Weights of a small transformer language model.
Size: 8 layers, width 256, 4 heads of 64, MLP 1024 GELU, 10.5M parameters.
Each number is 128 + 32 x the weight over the matrix's rms, rounded and kept within 0 to 255. Layers, rows and columns count from 0. Numbers have three digits each.

# down: layer 4 MLP down (transposed), 1024x256, rms 0.0635, rows 166-265, columns 64-127
# up: layer 4 MLP up, 1024x256, rms 0.0642, rows 167-266, columns 64-127
down166:088144151100123087112160117114182116114141142187134135128099104115143146091190137119103111104153106131161133166125130169116136112123128121122138111108098062161122129177159113134175084126161078
up167:102115177095127092126132128120110161148088133118112118133077107125160194137145112096188164175134099118103156111132084157130069117107148211139104078066086133125101090173168159156153105153117163
down167:129151113157113121179121140132149108119163151145132128090143158114114104135095178088136113126082161061114106079139104116170164133130091120122122103153145149164162160101154154137116098159150092
up168:168152137154111155088107109183095178120139120091121113142140154117099094103078146124140116128098143090105148127141077118142149123159153180163165143114152141092141111180088148142130123117096114
down168:130160119137149114128125115117195143137096154120112113135126102099168125190109137189094124105104103157088128128122154114121099142091078171180115086122116131095106109086140120143101125130133142
up169:132156081119087164154057157099108131198127148158033129094165120119117138079099170119118146121122145107125100111107093125087121083145126124129162185051046129132098072156093144235147147115136085
down169:100116141139165137088172117161137153106171151167165109159118131121111141181138139116143142100111185133115129120102151099206153075153184129084101064132169166147168129098190163103112158122088149
up170:082091081091069108058151093163135056165111124212090161108160117067140139123101087133169044092082134113149117079067088155083114115132094160140116138189071130181084016159148127140092143079074255
down170:138173117086047046137138116250118115237075176212118138107177096137127113152154138050139087112129176170158140160120065066122163197127234161077124118201107000115070035194109127113147130102211200
up171:137154130142126109149122133053105143133110099106149211172111163133108150129117130159120108135081164156125173117085095118103095128145198072188182112115135167100161065143205152126158177129141170
down171:113127091133086111102106136140142150112138166136122130136159119090160130091084108074173169144133136146151116146152110104153073119151124150124121130131129108111142118097092109086116107144128104
up172:158174152195109180106107157171133127146109137096122140140150094100138151159113136199131159166122211105128117127065125083132074104167139112132142123107101209176087087123149111139103152194092153
down172:118084157126146142077091082068188149042092171087157106117111072121145155087136091137084095126127150131099114172099153192094027126084114157108100071108209112176138130092114109082120099118081046
up173:110124116147103086167104145147161150094199155150152132124122153121092109092115176160192113125113147131128133104088139130059100153192170104132162108162185162128183118189108134120097129141115154
down173:141118168137168156110076125083184065182088101080134172129180074094100029121165186191178125117130123188097157184098187100094104115085137127089110102054145210108115128147140093110134145126048106
up174:139128169102091134113161144149170126191111122086119199139143051132114129011063187085175118118122138153101124117151137140184096084111155216176144176176098161111142144153115085153059059160175167
down174:110130186159116131153128097088128130148105207128123114157121084091145095122172085154078082117158133131073115083117127123020198139154114101096100085097201086137126015190108163145094162103084130
up175:113174068106101121103108185126129187122125119124098108152127131169108091150108108115135098149112119133081152144132161148100137182150201175122108054112066152171188097069175150211132151096130123
down175:125131100096116069079098083118100090156138122132188106124132101109122132076155153139144132132137141121192139064105077145158125121114104059048146169147169064091160181138123100091148157162144149
up176:181139134025063096177141117105099125118163167133025159109105121111187122196160147109148133167172110098164159166068041172124146170158144093150119156107127123104122177163136147096056129155181204
down176:120117098184146185034165201128147132115069074120202120163129100122094126063077137174115108167111118104206113077204128105114064108142063154115117149120053090162125098075149106152129072172061075
up177:139133123127131093125152160160106091139202110149117130103133115125156091077111070126159129136148167178140127141127152102162158101117129161161143099167142133148141145093255153122100117108105140
down177:073114114113155101144098121133147169137125117099132123118143123114165135137120125115119120107126117114131126066124152132116123173095151122076143135113094085143158130134072091096127144126094140
up178:174120162115052192165071105157198073152138127151126126130144128128136084117146156103149162153077171100126129115103100146141161090116089114131167114147123163107175120068130107172109121134086132
down178:082152097133152086080122155136092134127180072157112156118075119111158160164104140090160103090165051114110182164134144110113112109115083174118088113147106093193071095179197154067182101141163184
up179:091100153122085150141090095181191076138165105146103105082176081095103066098057138162136119198188121180130172026096117149145178113061139142172144109171090103140200154141158166132045157101099106
down179:143128142162118151118102136190149111216085149133136108167176100127136097132096078154124134125116078099096124095141137132121149144103212161129090082186094098148089142166132156089098160181171112
up180:119206091140170104082155100139105135154114109089066174122138049081142088177155153151134151139128144119157155106155105165074139162095153134193139116126011171149104122118120142111140171153170104
down180:163090142145137158109115215126099143125139121166135170102161159132073141130137145067110123079147151100092124136115144105146083111060119159125139094118183108073074123176142106119132065137103124
up181:092125081146158106127172123094127074112212175114167092106153087120115181053092169169138189150119182109073140108078144159122070138170189129113154131181146120173194129180126171131072151101061133
down181:131145114104067047119137135127135111157070107152119067153186133092127135109144075126143127128088114100100100115132122164132087173160125125161145121217114148113183141179149095167104166158166160
up182:154111091109069129104117130166123150127175195065167120125221063097101157109112087116147176147129131140168175128184077127184153151164084176156150144079129120115120087104159160126105112127110146
down182:116113119163156115130117141124174118123098131125104118088113123132177135137108132140138090136100123130063129156080160158140135118126129125142109099143116113101129129121166131129130123086088133
up183:166134106151158179068116146127112150152050165112135098095165075099094125148111088131141164092130110094087172085156152151100102129121068171169136124055170113068155131133174111177117127127101133
down183:087186121123082108123182085079112087154142098161088167157123098096174092124123179170068125115123144094094162171133153052088108190128143106152139108206098109138099141116106142129150112204150104
up184:151136137157110084107096176115095130221150134151142089100115118079140107144143164132164142167105169155155170147085144125197167067111164151144098074053149140139117123127134158135118124140052113
down184:138123121124049129126142118114121103089148140046071123130157126111181130108158124143125175118125081160124100121103106086120102115132065033136173194105117205101110108175116119149146097107158106
up185:088126082086063127092105102175115153118087123134070130131134123045138078129097105098157131145169107155152138121099147191158108091106142132215154111159095110117110146146092135170113084138145145
down185:104127149092119166190183097060186132124166130125190184116082119180103091123109149125099133095118123100087096137135138104190147133120106082193139145077115100163179126099177198113090147165089140
up186:157100130155092120135116090102160070090140115046131144134175122131160130095137075105158160145103152114063188103086126166156149104102104124127077046134173146208186095117164137145129064134115112
down186:067139114110104181174151099137099094080138115152127097141128146088122115205070118103146158148139134142105123183114180099169093121101148192083108129119096086071148103126116093161108111096206122
up187:071082121146129135100135180154154093124119116128183139140205076075157093161067088207118137134127190124169139180151167154136088103094115100119130143101131151100106142065146153118111113087156122
down187:113091104136176095143126100118189152197148183086105157159083130159140104046193088072150125141161123148144144137124109136105170157144110150122061078115081066102120081174138165132144117085142119
up188:146169098120090111158187131113103086145144146136117176134136119119105072096080136146161137113077125134135125126133079124141151136123164179167156125136071143156155093165148157122099132124130154
down188:204201139016011180142123090167092073139137201167119122085178100097161077047064128106165162118091124125118134100120164127130135156107190219208139146108067041083155079146174166149057109155134239
up189:118135113111090085116143099080151110097118104150111136081120142070168138055075134153132098121115091119110147129116115122143175084141219051131090114130168094131126125139120143127102136074128151
down189:166067152094128143136103101149148134171118133138117115155127109156091109108158129109119126158183145138151144162174145124150110102110057154139183120135107141141117173172122109141111087144155148
up190:122159082168132130149145174160148129133081136147122162143110173127115072148131149136172152129165187140079174108103141150122139080095135131158093084107126135148089130121137138187138129114130175
down190:124117128134119139123121122101120190138191103088122108139151102151124144138167159158067147125108153150156118102083118163116098131121137142079192192157115136122207154087142136056121155163111100
up191:060196176121161126143144113102128130170114160150090160144095154129075153105135202116160130136113106138120146141094177129120104142091100137202147129094091171136170141136124125120084100202132122
down191:171112148248061096158126173097095095131093141126127172150090156176149156172089131183151214149165196128148161150123139087164123121103098120109091167107206138122109161149116123114175125122155156
up192:128090065097137071080099172145164167150197205132183136124165115080126153104092169125112161163104158157188100106129097126076124101123092117155126180128153134130113129187115127154096127119076118
down192:153151151114072175140081178140130088149049131076121238113165123148245115180113132172099077147078125111159120132158099089086131128068105081155141166086100128125109136067050190151104189159187121
up193:119121127094165093110173245125123133110139121105120156160123079139190097181138082147118094139085140107156120123135089125095045129113115146173126084105123182123089120112138151154113146146124130
down193:162111160119082125122092074118165160122207159124088075124107126128037112083134123119117170087169092170145107115123117145196181150134112135109132164132109140109169168151163125131125106156191118
up194:158083103169090146115146108076160139171185143131127176119097156106138066108142101115152135089104137101103170157101108126159142131126176116165134118140150113096195088099115169104145135124112157
down194:173111100143135134168104159110143161117147135126137121115129145124140151126119183126119150134083121148123134145092181195070089110120113121185121185128116151134080146144086108111053094102103114
up195:081089154152138110131133141099182168157186088130160185147191071065121121077096191147136106127101105092119150163098081132073122158123194098175145071123077209087153110156165187168175164200145123
down195:141105146164105135152136197084132126156155039125196065103104193151081212099145113156100158135123102073102118224092068094163013161100132137194171174154067141075141111086152119086114146090114165
up196:139176119181150088102141126149121095145133142077103177126158108105082176092136106138146148126066160169095119097085140164102044152143147091157123113155110162213135126130136132116138134145074121
down196:129149158057130097121127120108146188114041090098146098186104154132138135206111133109168141149146098133162131115198146140123170116103062090098112114141120201106122145130127157101114125170134121
up197:083140163171116099135096126104165101094128161126144136127140118102140139122133120124138133125109129088124196146124064153148150158204108083169158121116168108097164116138137197098120184155119143
down197:111124122057129127114129107171159157166185111150140115168135136149090143083156123067142072165131123082137131154103105148137105122151148173145109110181109180087102170134079109132100136077104189
up198:075170070032069114159127134119157112136145161083122106079163117097195152119116145114125158101130162109122145098110115170118000126096123139133153163175147127133137096191155100221131074171167161
down198:128161149087100098124103130186096126054109086164100071143118180168164137157113157142164144119111124130175107149132102110120171128143081115132106131097084108124181133094087185127091128131113204
up199:099114068117065116123186210131119087111178182125110111154179130122156116152138111166151182089157165107107101133085158108171142133093152156123113101139166113115163104120144132122145118108147152
down199:119156149114123160108092057153114170138066134071160130087122097124145146134119138143114111110136102119134160146162114161093136139151098132093131157118100114132095112148091125144129109194147102
up200:160098128103110124130161124113153131118075128144110163107118127111205118124055107107181138142141132122144132155059049173057178144130175091110134103134099098186192113159159129141109096114133138
down200:125114146127132122087099170173153135113120152161163178122095172136118224146111121131108121094119183134144169069199073178195149110163128111158140090151087112115086134168118165126221157114109188
up201:114193113136128161081185119074163161139125082094161146126089142145123156149144170121114138067075132174085140058119114118098053089140161151133156118101063157127120080132145138147131074110115122
down201:116120152153123116116090143197124098181150141150069147184125114185193142060107116107121168136181101104188142148154137143128162094091086119112068154134172034107159171116090129097107161098106137
up202:099110151132194175114147127162154145103136138129075104115160068082212188114124092187127123148052140137162116108089102135088103107064175102130207158050110177164137128161102158171110121152111106
down202:116162149089032086080095140130143121129111135115146178143120181183115140121152208160110170130089102150113163113138210083080140096181141164105134083159147129132148147137099082149155138125191125
up203:149180132102116152112127110123112116124087141173124176163132065136122123117170055127142109099147104181153168132091111157100126071179137075126152121208137191166118138103131121147142070139216105
down203:123088097118074117151078129135116151140133112117114127156161169103156148146150138123150149114141142084077106140124146071179156151147141134154087073120119085137142113100201147063135174133140134
up204:113138126157141111196103147132133107123126167087182109104107113105121156053110118123133141150108162114107196157146112138150151085118162144126119107111163090115145098119132126140123112102096128
down204:147173106087135077082175119120158117131129090117128101136133098123166103148132166220135125127135115131116110079109107163142133124134156107153109106158099153131107142149114099120134119194165133
up205:102153181149156110193129173099103120127160181110162148109147105075146181143120116145127132097154145143128168119104116151136151129089142149117108053156128140173146129102148150098099094147096159
down205:127095095084129042112210096136064144109110163125181164134119137162163101158134128127145144110115144102115128177107099169180184155131096191193184185108101197126119139102083115183138129114138172
up206:121118128060114061114130104085120132160117170114076113117081043125128142102085107143159112178099132148157144096121105120129141101122077128175130136131092105124168099164166124119137077138125225
down206:142147090148117136147112090094104093104107110095146160095176185115167168167093141080145164137175107131091101139137107144187111072117160145130137096093152148102114149133140070145108097123107108
up207:177191068109104133140102200117148072153164089143143193129148132149192052159112060168127142103097220137167142117160145142160121073092175171153162139126093162117165076108143141127144089162169105
down207:157139173157124098142095095127114151126079113169151080146109134137122168112131102146173086084141117120120139119084116144078107139166116118056075082166122074190100101140161162131255146083158130
up208:151145109130062199062128125152170118139117133202117117136117043123133115146131063143108181169109124053077171132092118156100098120143071132101165126167147122121126154161091151157133102066143109
down208:074097128143210126130111166119114123100111076062154079139132144064177121093123135150158118061162136141123098131139141149139137124122138127091105097141027052186144121105124137174162157164126140
up209:102114146061087121148142122116118098160124172189096134106128119147107126069077148130156208138169161044124087142085121173136114123127190088120081147158168117137201118165142128135118125145126156
down209:150152105162146176080102109139114157058095138103117128108185133095151119156141154127132077130159118199146117094184137109095127152116136158140181109056137192111144134043134132160110108148127073
up210:146096117155086135131110151086088137115173131151150112129090084129075092133126149185082190096090054111117128147161094161161129085125191126158161118123116123114134102157243139168127095151148162
down210:096112145142132145144124135189142158105141131102102114126155153133174107121160128117166166142149098101135140101137161127052084144134142146123099110118129135179141172079050145119103130128132066
up211:152113152118141110120050167098118125133183110186109096176155090088153143112062096194137201114105115110094156107132126139161113071167114128178155128196097110089080066145112152193143104116080163
down211:068164131075094137170189123122101110083064105074143152092138135183122091163155091084091126160171141130100105133085097109137093163119140129108149100107120165152108125061122124094162134153130117
up212:080123039125093110096135145148127102139149141159152126124139189191123157108104130090115111129135132191110122146110088151109131096110114129136103110156117162143144092178141107117132115117107116
down212:193108152160159139139106156130126137084131102107117102123083075115157080121140129176138109146134122100088142128153117163092118123128140119086115122131153106100102161086090175174150181130088127
up213:176131095149107167144042127182121134194156100146119126154255061071106093113131171112132127126164125108097185075075154166093076146118142099171128143192104169088101064157179135125146125128154121
down213:088028151139133154094194112103182092127077220144105164123094102138148084208130086135156189139108122151144163176114132068164092132156074162087115150024125165153149204092075111064118125145123156
up214:090156106051120179160118143155134165153096165115131132107138111117167120119098092109118112180099152117178129095096113149157061154072139118173121145112117107154069050130110158181134158112180166
down214:124053104199114159148105133088121146142129114118122084156143109138127130085099141107126127137150131150107138139155159126158125094113185148096128110145161132146183157083135190099120046174095110
up215:120126111090145113105126117133114092142115097152077105076192157101093137097138203130116110156138140151101136081104115123130127111105146053139192128167197149148189167174155131198150193118125105
down215:136168097150134141041116119116137179155131105066158092160122115100158115148131118111112122085079154133150134148129123153081155186157105130121119142159048126108110156099066123163176125174148169
up216:173101103117079170130167133201174092168188151139161140160127127152107144086111126150088120128079101100165120190104137126180194137173113158180121178109109143161161115091146103130138097117129156
down216:067157110136125106136114142089067122051120189128108191120110104147177086150134162091125093123166207118149166146212135134128091188100120114093128106129154146131199147198094146141135142095133113
up217:095138098118143154111109107075175119077122119124149134127108150119117140050050119122210194144175177169137134109072116160149107130140147182144165095141100104177111131143152107102113121098103148
down217:191120113113131064138148133125088130198105100152171156116117155119177077139107133146148145144123049095109114105139147053134163053162157097138132075116144110141140098111155110162136166167112099
up218:129126148164144141175065161132159172144167138143187154146165094083088137185129131131100167101149105129108107129124173094096129075092091115154172131129142140150110142166159124163088134139124106
down218:111102196109101104135151131103109156170106118158050147169090202146177081102139095118137111127117097136121140146111083102137078137093164147110150144146126126128147151157079129158144119140138122
up219:067172150107103093114157142156234124164093121140110103145160120086189113101151116134152111142099163122168156151091093162139102114147117140148081171083124135112123132143132134123093117140153188
down219:155127116091126088101165104150116121187113151100141094121142119134139161127122132155106122131129151198110146120145066120184142173071124105068177126132071058134091085155088112144174116221134105
up220:131104163115161172116135114107081134114125159136109152131115090067157130107082107139132105147107102134057168089144153170164169135104104124143042162077082138094084091145123106137047111164144161
down220:121145103120067087118048186178180135117114083114125099158109171167083153120168123164094158146073118114099113165112129143082102144146145139123189114108139150175138174116151150102154114094134151
up221:087126106118172145126106180139166072103164196148087141049124140112106089073099159085254043094099155079162133089157122121149150189173206131148144080154142127165201000082181163122111056155046152
down221:133087147128132174164147096150167096120125157182165149122094142154121098071108079171182072130101143063116081099078146072108059132115160130109112098188133054180162073143176084145147076111053131
up222:157162080140116151140112156150185099159154175148088137122199168144138196108074153091127159094094186171077088111123144182116127152093122137136134110137049142157222095158123086151096163168125130
down222:078106141130145130124116134102122147127091101118141069123100150120159155120138095172120130117148143121117098162127100103125083077159132085121074144109145118074099123112114177126155158099146145
up223:148111143134111135159142136060173128142101149070102123071118058109131123115084144178095107167128188148139191107106076121120114124088107169113105114124124118125139064139099118121116158084086164
down223:089108121117126108112132101140139119112127148150128131120112154123171116156121081103201131099120096162127082139080172094126105170129132133101146166134143131129086173123095094138151135118124134
up224:126141144207080148158056190150194156135093147191082113131134118100173079109135146140132156120159180076152134100112054150134112159118179098128153071142141152115141125098135151214166158150165143
down224:127165144100146073128143127105096131136111122106108163104157103111077140187134141131121118145193127164098072097044081151122193144089122086098144072106164122093123111094123077132212154128134149
up225:181158106070132159108097127093178112147203133130093134115164109096136112133159149216127105071095073032113168111132134123121109150098092128123125166135143144116128133094169091148119119114118089
down225:062107173144105167132119147079155130116086107143134102165089165143049112138085071100174118176171162191121118129135166135099128110133180094114120054134099105085114182147151127181128126149127155
up226:169178153103136115111160193053136159090133148111087114155166099133092139064170181109150146118167146171112159133148120120094117112161119125159106163154167120139122142152172138182143115130139154
down226:114115119112133117136118114189139128126092150106145113125093141131161108209069061132140116129080085129161147160168134197116125163056111131107156149071123190159154173147113104082063086115089162
up227:081179155101163113131170128139157128129078108099130145109143109086208078072117080142197150156110159178138160133118090144113111096113143137142101150145106099149114129119127141182059074131080211
down227:105088152129125156208200116109129101192101161125084153161081166157128111090109114149105156130091082079143141206181093137134124086046078133203121179125094094162159183177086193042089136169060172
up228:152111168126133121067153130104149132106172117129147105133074121100168137080103126155094064093073221112114129115099095163155125152127112108111173140155158130122182142125121096114142057117149174
down228:063154115106145149148086165166130142110117115183106127144100058126131191141142102122152127076114105149164124137155134143112098115160102122151114121124095126116078097148124171098122111136091143
up229:165151140102156190138132138115154122111099133097161136134128125144115098092147083119116138059080163103083131127135138161141095114170147106122136172151119144144159130072175097178131114167109141
down229:090133125129084064062128174110126056109171073159124112165158114085128093185125114171154140144172074156197174116109116124118162126126124091144092095094123120112118126170098135107109127107136139
up230:080168166116105134112133141107160083139082163141075169101124135123145112061091132108140178124144173071173134116106204139174160086129144125158178094113130135230163145135078111120111146125115124
down230:150143067060108092146128132118127086132102096124150179090156143121144145120093124169173062106103134120099122146100101208137105083104107185161147119145137151137158030181177131127117135092094142
up231:066150163104136143136095141127129164112117112083196133187110092132162119118103179109126099076147098146136104116112094138106079159107091105155163166054121150136068127193125122133104128141154145
down231:142105119192100143123147129172123105180103113129049129132147153140127128111121144174116161150119146149052157156110123123131194116151170124104115130173108068124156115076165141108150081139125157
up232:122087094166135206102104189183091123109157149168141126164118101139087180121072136110184126100173113113132145121125121147153159164141155161202142088168105159139153131084141103201105095204081114
down232:073152204089135167120194111095096060166142138113090131123070077141130121224099066115079135132103099127139117154135091069092171103118108065163148061054082109089124151128105119092102158140086098
up233:174122087133122114156091114210132092129209196156044167048113170105146096145135085141170130184145151114183181142129097122079122135113126181184146120057109149173187119123154160130113160198100155
down233:118173152153107062203109140212106160092173113111090116169173048155192167125124149089144143126093041122184077159151105177150172099091087136092123146110106085125104158147141088149136181126162152
up234:142143096164107118191123146112174056129163180109134153077178117133142078130096119178132113144120158160119161160176143128145089147095099073150122132077122124127143122172108127117151105187132102
down234:133131176097116100135127155138092106199105174140112085130127133107091096120152134125144133116146085075158128133135107142151189138161180091003136114187105013164147069179145126180159113151153140
up235:099127075093129143114164125100124084090171140145094089133115129096142115093121176098207137151085128086119137112105150118139146137149136149147174115121188140103200133088194127133082153088109182
down235:080108091171151121124116129152109122105091093114128094110121113109165133136097130135112125096077114141122135127097117190127068136123145137144145106132090116055082117133056124087109091121098094
up236:136213126133085129139208123110107064171166109172076113111150114058151108132121121174173159102078164143124126141115131142173123175126193119139162138184067144141145077150173157157161107120145154
down236:202144098083134105168108139151107126106158229092098057115117123157143100096116149130146122143140077131135094102108104119089144146159117158041114140156093007077149138156170120167146107166184101
up237:083140103089174102068128152108143090120057108111109111117109119106126140136125117113133163168119176110172153103134123161112142122136154150132128106095117112183143146151109168117112123152157146
down237:161135141108143144180147097142109159149119114150150146131127161092188111134155144117145158105105140111073099113144160129141125125115113111174166156186143121168100175112180151135139153140123130
up238:100114151169184095128116118119133135138138148147113107203103111089132132131109134112180177151143132128083172159065137174046092171118123141142168148142064166050139074138161115156141132123083144
down238:101158165146098156150164136045104108122166115171159156125112112173122137171136148127168110081107106105052109181117091131134146118114147143119092109107215143161161128111121168178129082129187086
up239:130169095114089159115143149147102174039123131161131147175145175111128073112085104177147147166162124161110155180057136137143114098136161090182118145108145150099091086139153145137137164176149188
down239:119109139108173159114099116121112148141198120135180111137139074114178135155081108141114160131119153170124131097149089174108165140092118097049098145080089126073123142164080171114184091081108141
up240:181137121121125165142159242125142142155103123147104148134186133128117115110148139176122115115111144115126161130100155131178162133166134133137132053168102144108182124134131071174108094180023142
down240:091052134165172191139152144101138111120144128111182129106093118134143153053098096183117103127139152123074140087137104146116157144103159157112106197115182107139160101143103139203117175120058104
up241:144108158130103154146140099150157100160102141201075138149142151124125104119110161130134099102067160086129134143109073116096158091141138150153125040183123133130169155120157171131109134143098124
down241:118170108128103165139123184104099144100127120104135137108123092106115138116105116189150155162164115137106151090160160147146113092111120104112120093082112147138121091191133093147180131212155076
up242:076110140183135124065133150162136131145140146121124122149134158085138104150103161132142103118162122087153112162102098109162078152142127124151106142107139116092194133154104211126114152156124119
down242:146124133114111152104143143129123098112127119116134092081098130135150067098119086115089193140124157136095178125103195161123113078124124142048137127131175088131114101120114145126118137103095102
up243:066148130162089155122155118142158122089124132137104126117146111162144080103075133144169158175102161144082147166118087149141141152138125174132115126147126138150152139102137139125163115178098100
down243:122135161117089137147179137133113061127146174157141139131155092092143104159119135151129081122142102102095138123139128110088125082091153083134141129122109069132083116165154160148103157159109107
up244:100126152164157130095151185080134101117101093122111108165099110131104130121148183144190147117177110182160116085151102172140150113124103061136115105096135178140187086138182136099136061200187119
down244:155123155111131186128153120206161184104143168097145141109170170094130141161099165135104083113087123061062156134132133104183106180121083127139097139143100143128126196109113112116107163061032097
up245:155178118093129146117129081065192117164125135122091116162132181140121147171147086116154148121147101139144123060096090136145083163142179145103150131092114166118110157131106129143098184195166183
down245:172181072164142161132147131156103167157162141026173086118145109094119100161113103097118102119126112124140152124154203112155157103128102109113103156125155137129126127126162110112109067114116069
up246:152149149149153115073070119132159160099138185122100191116110098123147104135124141110122174084116111123114137103143124161121117128117126125153123085139136146105095178145127111119062171110109190
down246:169088102165065158141140112138093111115090120110147145107190091107158132118152150133114098130118141067103120150138144037132133084145077091074096153140142128118147084145085134103162078172160078
up247:113138115108104113109106146091185052143129146159062100147109183134109152116105115166177122121106205100141129147118138117144154133128147094125116112144075118150191142146141160153152128164168118
down247:114085161110135140113100146099089171100090188163105120104140121108167097112147156099089151131195122122120116145107121132085139136119130160095111184127134148075118094120088183115114092142147144
up248:120169144141147154105119175128168086159099173201091165128137115114120106114164111183146064073172151142172154088090081109139083101111183129111188083161149171161175038120143148142153153136161127
down248:149116109090142103161080163141092152098106094167119186186087157087134076164118094131147158111161145124168152087098158134078138126094087150101148088137142091127077112103094139105136108159146113
up249:108081119034133167083096155107131165115138175128025140134158090113163124072138076088174128153151080117115097124110155173129059122116158122154125049054139167160111107120170092174063114186130190
down249:155134132120068131173194101112055089132127096126108154148075117145159151080129183169080121160143182127153180148180132122184103086096108148128070148161110108090176073198116131113134135078118206
up250:154136085146104149071131115107154100141150134146127157107153115048178099153120139129127125136168105147121141105107106133104179101131174201140115111073124123170117124074138202135082158090071155
down250:143134170091139172163123128129151106120117143117138117142132126144123126113146086176125107118145152136191084141105078082146079126131081166136134137108061167135099145166107149123133043142126149
up251:201085160082072213134084082119078149128207141171088119113236103130214120122084117096164110122100123117083204133125111190126078131180091153110159092086078198157175106177144118144143152139116094
down251:127155145182110154110171133173150126173138086093112123093152120102127022181106168148151142124111141166049165129118201131080157141138113121065105112076148194148177158113108122096130173113076124
up252:076144166143130131098136075142153151121175204120142111131172131079074110119128129179160106125154130124106168120069163153083088108054169080099125086095127132096142141140127169141047142132092164
down252:156182086118143046122168127156126132098095108093100122128193203134104145164140114188120197106077091133127082126085098107129073112145073163043115154120120133193147120162137123095161104128141117
up253:144182121110135129106068168110132119154144156097120120112093103144169167119150168135125066116110146106166126066158088153083112166187132133168122128168102138125141134123133148157137108169138105
down253:113096123146163105106111164151171160132120133131134148116157131091152083093136077087142172094141143178086160097115175113147163113067165163089140121121154176125137076133180088126153102091118146
up254:071162202149096203124174139071117138144159203170143143077146170127129106141085143094140126153138109059080124113127102131140152148113179162108091106165174103126119136144101141104085178164141163
down254:140119044065165070095163087173092157084085114131114079107154065099179111134153099126099132141107178122152102129135129096098116080136107132103117137145081109119124117152140145124119059160130159
up255:135141180144131141129180126092168161101136141067187125150162191144131074077117138129126142088132153145183129078135111137093090095122086101158220161161146127112156089169092158106138118204136173
down255:130126151088139076128085110144091128153161154182082123151096078095062141064153146085149101144101121117092157176125157155098161163193194125115123133093134131076136185116104106147127175092163100
up256:110117116120169147096197173199131172087151139201121092116167089122048153179100110151165153163107043087134128154122091117036080090082120177155123147113095166095159127190102196194108099148140139
down256:137145164080174136105101112197172122132061106103083102159181135092133134131202138192151125181220151142145140134121152107050093092161082136056144137166112174168107192135072102123091121193138141
up257:095180143153133105118168161157125147110168170133146149102094130137160170156096088123151179139139150113111132060084136109166088126057109169128106131123159109138139163162150180151076112070145139
down257:136113131133167083103162169101102149133048103106121174118163092108056135097132171140140108073096168135118127127111156116118125139168091080108143154102108072124120112155051128159156138118084062
up258:132133116117121157115157133099140145153152185114101135171156131083151118129129146154148159168139155180123153106153096117173137087095095102173173127165117132129160093151094136148122147129106161
down258:121039138072140176091130153055096101192161157101062225172215135036137088093078137088095176132158065216121173136124074137087178088111109148133203118098048113084148095122160134161133170035164203
up259:096147144133048164141081170187054158124104112150137162133155081130113134115131156136116186165153134151075174143142087181138149057096113120143172152143075163140110068208129152184127065146117142
down259:115126156150171096100104154182187196177146104127174125145040181061170080118097121128122147120118106174135104104152102105167166130133134134172051125076142088139037099114104104159155105157103192
up260:116131161145122112139124146178175118106160104129146155093115152100114131112199121128125112155106137171183137134179101170160071121156085116154083193174155142075189183120109177154099162141095122
down260:112141130125139078091137102123160105166146157160148136119189142138116149166119193097104164153176144117154135107119077173137134096134120083061036027171148076154112096146133091105113091120151154
up261:058150202137158133122064108091131135095108176138185157158099131089175154128154161141132117187170160172148200144118097096055117083067035129155109118065120152128086159039132181123118102155097150
down261:103088125131124107151111156100161156100119132199139147127178190157156224114111164134116134134123153155147159125089115133145140099059156151142194151149124114156062094150074128138128110051074119
up262:108133159131146126152139127102155079182123130106091110119139114117167162133167120110146109116134154121137158176138066128076082197083082115160130081124132151162132128099147146153108146159108131
down262:120084119116139091135158118146097180132144130126081060153100126106160095156104133131140165128126103141121126077095092101133155137116152149190088105137124119150108114156118160099129101147112102
up263:063150086109139101086115179146131155132090121140153136216115162141115089122106117126139142140165140194109144122114132097077150143128143142185181111166110171181139142201100157101104140153158117
down263:200136169076121075152158108185106120113111148110086148129105115125141085114092130113079146141136176109134159168105129106100104145137112109143163128149109140149039154144131170116148109101107121
up264:134109125154062138126150101148155125103183167078136090078126077058138156083138135071113159164123104044143142149145101175164121176130079137134103164184164116136144106143142142160108105081104155
down264:095135157081147060122147136103122122210109111142119104166120117151166070169135134152174142095099093167179093102085066109079125123123115110075126120124063052118070130155139141134148123113125110
up265:149134136085144143109152113113125193096094146108144188105130125116097142126016141093128139083135097162124107147134098147103162081100137108155145149117155154118161121122100184115025152105124196
down265:129118134166134121127092137137166102110123112145062125147098154125119089129176097187117116118074133133091136099136175170129101109108125195086093090090111117167113146144151135153132066143139097
up266:130119085171083133109165159156150135149116092127155128124108138118118138151154127133162158130139118091100166158134122140161165067135117119124118164144137110139153147139143117150179119094157152